config.yaml
num_hidden_layers: 11
norm: "rmsnorm"
rope_theta: 10000.0
qk_norm: true
attn_scale: 0.125
bias: "none"
tie_word_embeddings: false
parallel_block: false
init: "uniform"
init_std_down: 0.0
learning_rate: 0.0191
schedule: "wsd"
final_lr_fraction: 0.05
Each number is 128 + 24 x the weight over its row's rms, rounded and kept within 0 to 255. Layers, rows and columns count from 0. Numbers have three digits each. The size before them is the row's rms in percent of the matrix's.

# layer 2 MLP down (transposed), 1792x768, rms 0.056, rows 411-474, columns 224-255
089:068113140090116165108139091133106119118087148162134157143103086147101089138147138180123111179127
103:146125182169116135169152088156132127134107135122121103109190096101117115100113121140133118139130
094:136110157145103116106144098117119154154141099160101133157096155169127130122101164139138146157125
077:157127098144075113116083127102111181151148117144128131157118136129121139143111144137177147120101
081:134119144152158140127141122096155165125103129103126131107125106114095120134116126132124154148124
114:144127120127119124115095126113120078143083093135131164130150159076128133110145171172131166103137
104:092104130113141154120104135126104126136141123108110152122126122126128151133111127112180121063107
098:125134106131141078115111141157146104127160171111139162134120129150142132123115157136135126112111
104:155151094096094106189106143148147080096117174127177130148165138130095122140116150118137132108086
096:139141146136135133092104122138153115137123112142118135146079103065083081113117104109129155115126
097:122128096106130139121126131118127149113148123137120138141118119134119142136131105124125150132105
098:145122125137114140097146133122121179137137167137186160133140144105122098134138137144117139170125
106:156126118116136118122142125157150099149147127186116101154124146120158137134154130179149150112120
102:073104134098130128132092089148125143127160119122089109166105052080141127156121111107146118169118
091:149097143142158118149132115161128093143119143091153094181170118164122133137082154129129139189136
101:081156184147108150125112164153150120105135149122150141103161096151116114163112099155072148095106
108:112148177124125170153119130096132099151134117097126170132098134133112142074147144116095101167136
128:153131131175102134120133124129093114131083166144106107120101122102091110106104126137138108165184
104:172131127127102165125121148110139129141162137124088075114148107136111127133097186108187142122123
069:112122119112077132139170137169138155145114133099142091163170131115113124108106111159113185161141
106:155099131114115123087182137122113149134118135156138110120134125125092126103147146155165075128138
115:104103166107070159139146132154143114134099133125118162134139113140116142166112127135104115138108
110:088104155126111181132082135149120099153159076134128131116144155106162120098096122121101124133146
101:112124122117124175149141122099173161148127088110166178094090100134097098092127161138138130115121
093:164145148156095125161138142142131136084130098158102090115118099138110138130140159138142162155136
097:145163144154130132152126075143128112128120108152154120128097097134114129105144176101126122097129
099:130144111110144111132109138150175116105136127140098119133122129123104086151134121119095126122119
111:151141137096102112128140151106123155113145105113107128172105125084146131092120127130082151150094
100:136155100132123104141106152132100147165149142103152111129152137136127113116128163128125118140137
097:165115133124130151151139142132109174155120154119111155111102123158115140098098094124122123118117
093:111117103108133161079179108134132130112106159141129132154126136101138161109100078053114090172134
123:081096094128149119128126164112124104164178155087117182165113123096129083143133108146133121119101
098:119120112140156093158143092124137116124106102131116163128176146110132135141120138140100089118150
103:136113145107114116150096108149121127158147126105132091119126115137120089146090110107143098137145
102:142151116161134131154130132123083088084150158129121114114182181089151147119080088124145111200139
091:173149127176140132147088123100168152130108113096131128156143149076110138101082113129123115149130
091:142170115146128140148123137136135122112164138176115107131103170171098145124140150185114127091143
112:130123118101141191101123157133121118126144076121102114113147147169128130150154132108134098149166
105:107103136091098116145146136133165116077089116135164093147138125172148141192154164132134159180115
105:156112117124167143166126140133142153133172108133157077145124119134133091104110098155122146109092
134:111116156106141108091096141122168118139138145137156123109137078133111104081170111114157132124094
104:110122131164122166121161151191173138106141168103176134148130143104163160093106105129119137121113
083:158157117132134156140120115120102165145173114075143146090131130126133078136149155152128152106117
084:120106128164158101130132116111119086140098145087127128150144130141155113090137116144098128163191
116:147160103106154115117113119111155096099157155123173150137129133167119153119123155148113141126139
085:144088120167126080195112155126132161104142119115162141119130128109140150095135133142107150132121
093:178132096163125117103136155154154130128127144129115139121112132129088142076092113092131131106105
105:113124102100145143113151116064132145157192147140131142125117117153145148114126126139112139136101
109:087124146097139126134106139136127109118157115120150114150118106113099133110141114162124126091165
099:134174142120095130107101215115141156142155122106110157166162106121086172167103141142175144120100
106:132126129098147114159146103149122132118138104152150148144159150125145106133118065099149129118128
103:139157119152117070139127079120114096121148162126149121078120116133134118143100105117122128139135
110:080137139162121091131093121121121115156168090128133114113106097105110125117196086170102122135111
101:068139138081141159118124143120111076125157124110169137138137151143125139125124106122109162135120
105:085182155118160131134120113104111143134141134147137097134128140152172133129162141145145120102113
105:140101122117129122115115111140112114109110149099157144097145147129116160107077111123162124114111
107:147111149104146147127116115126129140136115132151137068138102130128166137140109115098154138138122
109:105138157158119106164126129152124121073124118125079133123170142107155117118130127119167121145120
079:129098117112138125138141100119124158163093142145153117141097156151111113116124125159089091126142
091:108184146148123129107089134101174131110137125159106130095140133135151155148133120152094123112153
110:142125095116169147098103094086095091161097153128132145168097118109120110122107141158153182130126
102:168120172159141158074083145130096105120134121124154140108130094095111140127128153098108173177122
113:142124106164089095114125135154130175152132122143112107126092121117166169136127119139149154146108
105:137107132127124118109095124132119151138143113137136137141096160142107142103146126119146123166148
# layer 2 MLP gate, 1792x768, rms 0.13, rows 412-475, columns 224-255
098:112120109091150140166142083195141132119140092137113121137128120152117137107099135087138155189160
099:118100132146102112108169132099107151176117147134175138152098133140146135123119124093157099116103
080:156129139112187096094123126097164080140124162135151149152133142132140149109088104103119149104135
081:091127092115162148152121142148165120143137133173132119137117089117122119176111170148111149116167
116:143140098087121121132105126136133106136128080124160110133150136128132106065135145128114132142142
103:136148085147171128145162123199135158106113134116133079123133104120075127138153122115153120150148
094:169145128104159113143112096099099095170130120141161104123140151132121106132120116081112136130114
110:112097148108118134153110096182109101129082132123096139103095111151130114148187117128103103121114
119:130130128144134134137147150100130143112118157082150126132137118179175155125133141143104144147114
098:114115157159134145105100131120119140109098115183136081127127157137072102129157128123163127144097
109:144124125138107120128128092124108145124128146108159127130120116110154154152110149131092134126160
107:125147111102150121110145084155124127131121121124115088117114112088143097152133131148125134117112
095:148115113146097166170166124163093149140153143099106137105156148145143119072065160120159112122112
089:090095134102132113170137156159092130108121122088116140125135139126124136126112135106133140142177
098:168068132097156130155121099136124146123141143143110137125156143122129115110117100110160126139127
101:130114128116141166135086127115132153174116163119135144146116132106093138083156149122163129165105
113:107160132109117186145156124123116118121147160118186115143139120111109136116165138176123160111143
108:144122153132140126128141121140134134083142153140076091161092161153099110085116147109151169129137
068:135140098084081108104154096107095169135106106123151100156156135104108136173131131135107150153154
104:098137121164115114169162150143099133110171080117106167168104108127139103106091136108121132102149
109:151120136147133125141138109156115150117116169077122109149178128131141115162119151109133136098184
112:106133110133140086128120094134115115141116147102122137141104132130125135146154114138122140112134
102:094147128103153167149140104120155181158123119190134117121128140123116094121108121102154139162078
096:143141155123139087166134118111143159108152160160107089132128175124099099120128126062153142122136
101:153108103114159088115100152120124157133127119165144140154089135145141099144183198110096115130109
105:129118110118113115145143145108143128111113163138163118136081144105119135179122133125161136111089
102:137161122159125146161144145150125081107129111140120071094120130150108084161134172129116104102130
102:130108113149133128133164130127134123159085123153118173133138143129122143128175089139135159133111
091:145129099149175083131127104117119149104096130098158128182154127108130123128155139110160102142081
100:180127105100148180109163117136092112124152130126160136132115158134127192142143097123139119156118
112:132115136130129148162149121176116143130100112182107133099143122139146150127143146124140108093157
103:152129134112119118150108137130155135134142163149134080107135091140092111132104089129107125161128
102:181140119149136153124081146114131138091152149145122128122109115123136148129122158139125103115139
109:131122125134125154146110108105128122134146154120111163138163122110133127116140098110135121147097
100:096134146076101139135146138123126141109142134133103146105107153169147134141137142127153169135153
095:123125117145118136141137146145129086095171112141136092146145166127104135133123151133120122121081
099:146123117108110151107139154142149157112112136130119108140085118095143144088149182131101118110162
103:111157116149103121166172132139148137141147123138149137140102107110119136175133133149130176139132
108:110164131102078129094110094135145147159136120090170105157149136158142141150113089188128105118144
128:134147131114183116101118120135152132185139133088128144142146112105110121106104106154181134160129
106:157167118122126124092130103135102093171138151116153144132155090131110121154102151145121133160099
084:125127151095122157102146129118127116139135097094150129123170145085160147161091135127148127130156
084:158126154101138106133129089098120115133125111132156114138122090159127127124107104162125122144145
114:131143164128124141058083144100129155150091135139163116082149137147139134146181149130083113105136
090:110095119118089122150117122140123106112151159125116122123136151142119122111149152141117146148137
105:098151141114122127165117129115132120138161154136205098137132117155109123177138158169152136111144
086:126131084064138191140112182108118138128130120082116138145121095145137107109119100165101157105133
107:106127134105110143117147095129131128107113113130158114135123105152124101144146133129098149118153
094:071115078136140136150126098168147154143084130140167124097114149122120155125148139144076101140084
105:113161130122147160149129123154096111165076125061133092155152102109088166126106175186098132129155
107:136111105107131148154137149143076148124074068141115143114108087120135110159091151143142160135127
114:125121142115139099156156073135105157117152115152117141093133172124154114133133114097125154116124
097:120178146141113101129108124177106127120142114130140110147131085146121139137104082132114144110149
108:106144124097093121155163157093150086117137133112143157123165185111136077117118111137134137133126
103:155110142136133124098141170120115126163089127138080166140136086094168140092167132145098150099113
110:161117147143164136084132133165147139118144070141104045111178171101162132144140112090144161142158
106:158136120103119163105108085171134140114156113099170117159095121154087152146114143128133135161130
074:168099127100123160167144108149152190127119128171061136124114113112141112170149119093138135092099
093:112152123158101131124140119070152147091166130139115090138123133129088095095085120101083086138159
105:146104144156141083113133118134116168143055147122154146144133129118151116093107080122120114160151
103:106081151109150134173112126158119156151132125124125112115155154122145110112124145127125151119138
117:116084099145145128126108139124196135153173103139147114118095105133126150124107117117167115096105
101:126127117136097128119117143095110159123150156128099114090124175127157111177118101122150137141148
103:110131122155090107134093109132122120140138160122170094136154141115072113134104114135113139126145
# layer 2 MLP up, 1792x768, rms 0.135, rows 412-475, columns 224-255
103:132103101118165132146155116110134128126170132128107132142133134105143152117094152097132126146151
090:171108138096139120127131102156153111149126146119102065074160115122134141168123125142139114144131
071:110115133120150115122100111121156102125133127138142153164118128148124125123107094111147181090150
085:129136142157148119173111136144142081157106097186117112134109117127141138135128074153131078114147
102:073106135149119131131128148080124129149141163158127183137105121107108131139094140182125151094118
103:135121103121165136162153158111098166101157112130098113149125160113073137118085117121125106115105
098:084138117095156095110115157129150151102148135125143097150129087132142141087112133133106099113153
095:171148120107120149129119154095115146077155090146158123158175105107129131134110123087128123106127
083:136136119134171080124183159110136138129113096132131138140095135123152086094113111145100130117106
109:126125108115143087121129124180141117105101161138113130167124120110088121109145125128158147132154
078:126100112101125129117136135176115126159143175167141107112143109147098088136112118150153137146111
110:137128114148135139121118158084140105082156125191092154116137139136131134124120145123166104114130
107:147141096122136127120147148158125123151142158120142144114122159148158071138122131096106086146143
099:132147128113112133143105123124137156118128133165135122109132122153137093134151096141155136133111
108:098130168148128140086149161154137110189091119123099129127138078155118134140138137134092134143121
103:139096131109131129134160141116138142191097088096135082132109109098116129109148131153075150142133
127:131068145181143134120122122108176109120129125122129130096069159107166144156110129088168124125128
111:148132108098128145115120130118142143137146136127094147121139189145172188073141131147161170133146
066:132085131101138088133103152105154167168105176126150124146179124087116107115090122089145150170152
110:126088116138088168095104121131127139117111107139158102153167139162095117143091147163124152136139
121:103098125123108132106129132083132151111155119147121167131116143145088125118119121096109135171142
093:082141119130156094126108088142102091166155105101106115118125107150116122108149093175133138130188
114:144071092131154122138122109145125145136076104102093112149082152148153130138149148108086134080137
097:110138139134103138122162117146134097087161133121108133132141165152128110146129144109154137168092
084:134139157160107136134175108160120071127124171073139104098148079105139148148087100129146082117143
101:112143103100162104157094158177147116125125169175155115124157114131132106168147113137118113115143
118:158148147138155145098150137128122115096105142141100090097127121086133120153136086158122103137150
107:115154090140115140115168131097140088156100096158157092124148129135141067125123120127115109130129
095:131113122140100155099126147158094142140137138108105108142130170157094165103107120156091135111162
094:136091105139156136098130121087140140128124115149106130129145076128096146107105115089123123115141
110:126141121098133148079106131097156112132084113082133142145105100118128125099159080116117089148128
103:197121112134150115135150129129116121167123145147143150134157096102154134131086149134116124133094
101:129150138135112100147163125154127157136104082132126118127150164177139089155095104128139121128149
105:116130118136108117139163122119122112151076102129124128116123135099106135137133107192124087116134
097:104164154133091156089129124118127134114129136146116155107130132163151149119118158147151150135160
099:152107154096175113109139116112105107140106133132139103064153084121146104146166117115122128106152
112:177126121107129176123141185141164107131126115104117137141107117150149119149187169112144103130139
112:094085116151105087086096143110139135149119112172143084128160105147109117130168185136143109135097
108:144146148125154095082117095096146143090130141092127121098122127143102136101135118113095103076149
114:120106158111113131140105114045106115101084107181140111108126112168123145141183117109138121124096
101:154192134116166152109169088120082119121150137122167116086116117170140089129143157120112101147103
082:138135137131127093117109111086123103119143085144121096159139137159154155105114093083149181101108
087:093135100139147161138135130147101149121122102151072127154146146099124130135157100149160150127102
111:161104141172117133143139125100109106133097148150142185065114121147106132129151119103159145132122
086:173129120111153101138148134145112133132139121114138120126127151119120129064145114133133086144138
077:103165128193166125128146104130116119147110132182145161136159091159149084120119126134140175118104
092:152152097116137129124148139105120123121100130117152154137101105158151148131132120106140108114099
122:176133116126134130115177123115122189138085119124136145119136114172134097143121132109130134125106
105:119131165151098147133085129131119170161154122089100142150163090123150163164101132126113153119185
108:122117138102089093131136156126138116126137119144141142092146178128199138135117128104133106098087
099:082147080130113115192122121118077119146134149133154153097097119122138086141127139146117145104120
101:096146096138115160137153117144104111092161123130131132175094106121092128140122126163120149075087
102:120150120118121108145070113113154121108134158106144101100111118096104146152124111171122109110110
104:156081086158084142109135118138135116154143114122143128121128128146120146138139150159141137080126
100:120115117123141108127110087117096160094144104072139133141118163128127114132097097112137121147139
099:126104108116112076136122136105098137120146158128150108102082129143140135115123140128159083127138
112:118156136121134120129109120160123155152157154066163104157135097145111186109157094128136094145146
080:147165128141146095094100135159107104095141137103157144151150145147124156125076177157129094138159
098:156138102116105140144108171164106080138119074113117090119134118137114176136157115095147148134150
116:153142136113144130091149111083123114133161130142145102123141130100164115115115149147150129091134
098:184149156136153162123133135155136141107094124143137140153141119101122152130123138074102177135124
111:096074084137127121132131134075147134145136097132121106124124127135114121161119103094160126081147
110:123147158148128137116151140138134125122151155131147134082154157107152108156119141110137134141162
105:138138161103111160114196128091100127121152108103107092125112144104151116091106106143111104124092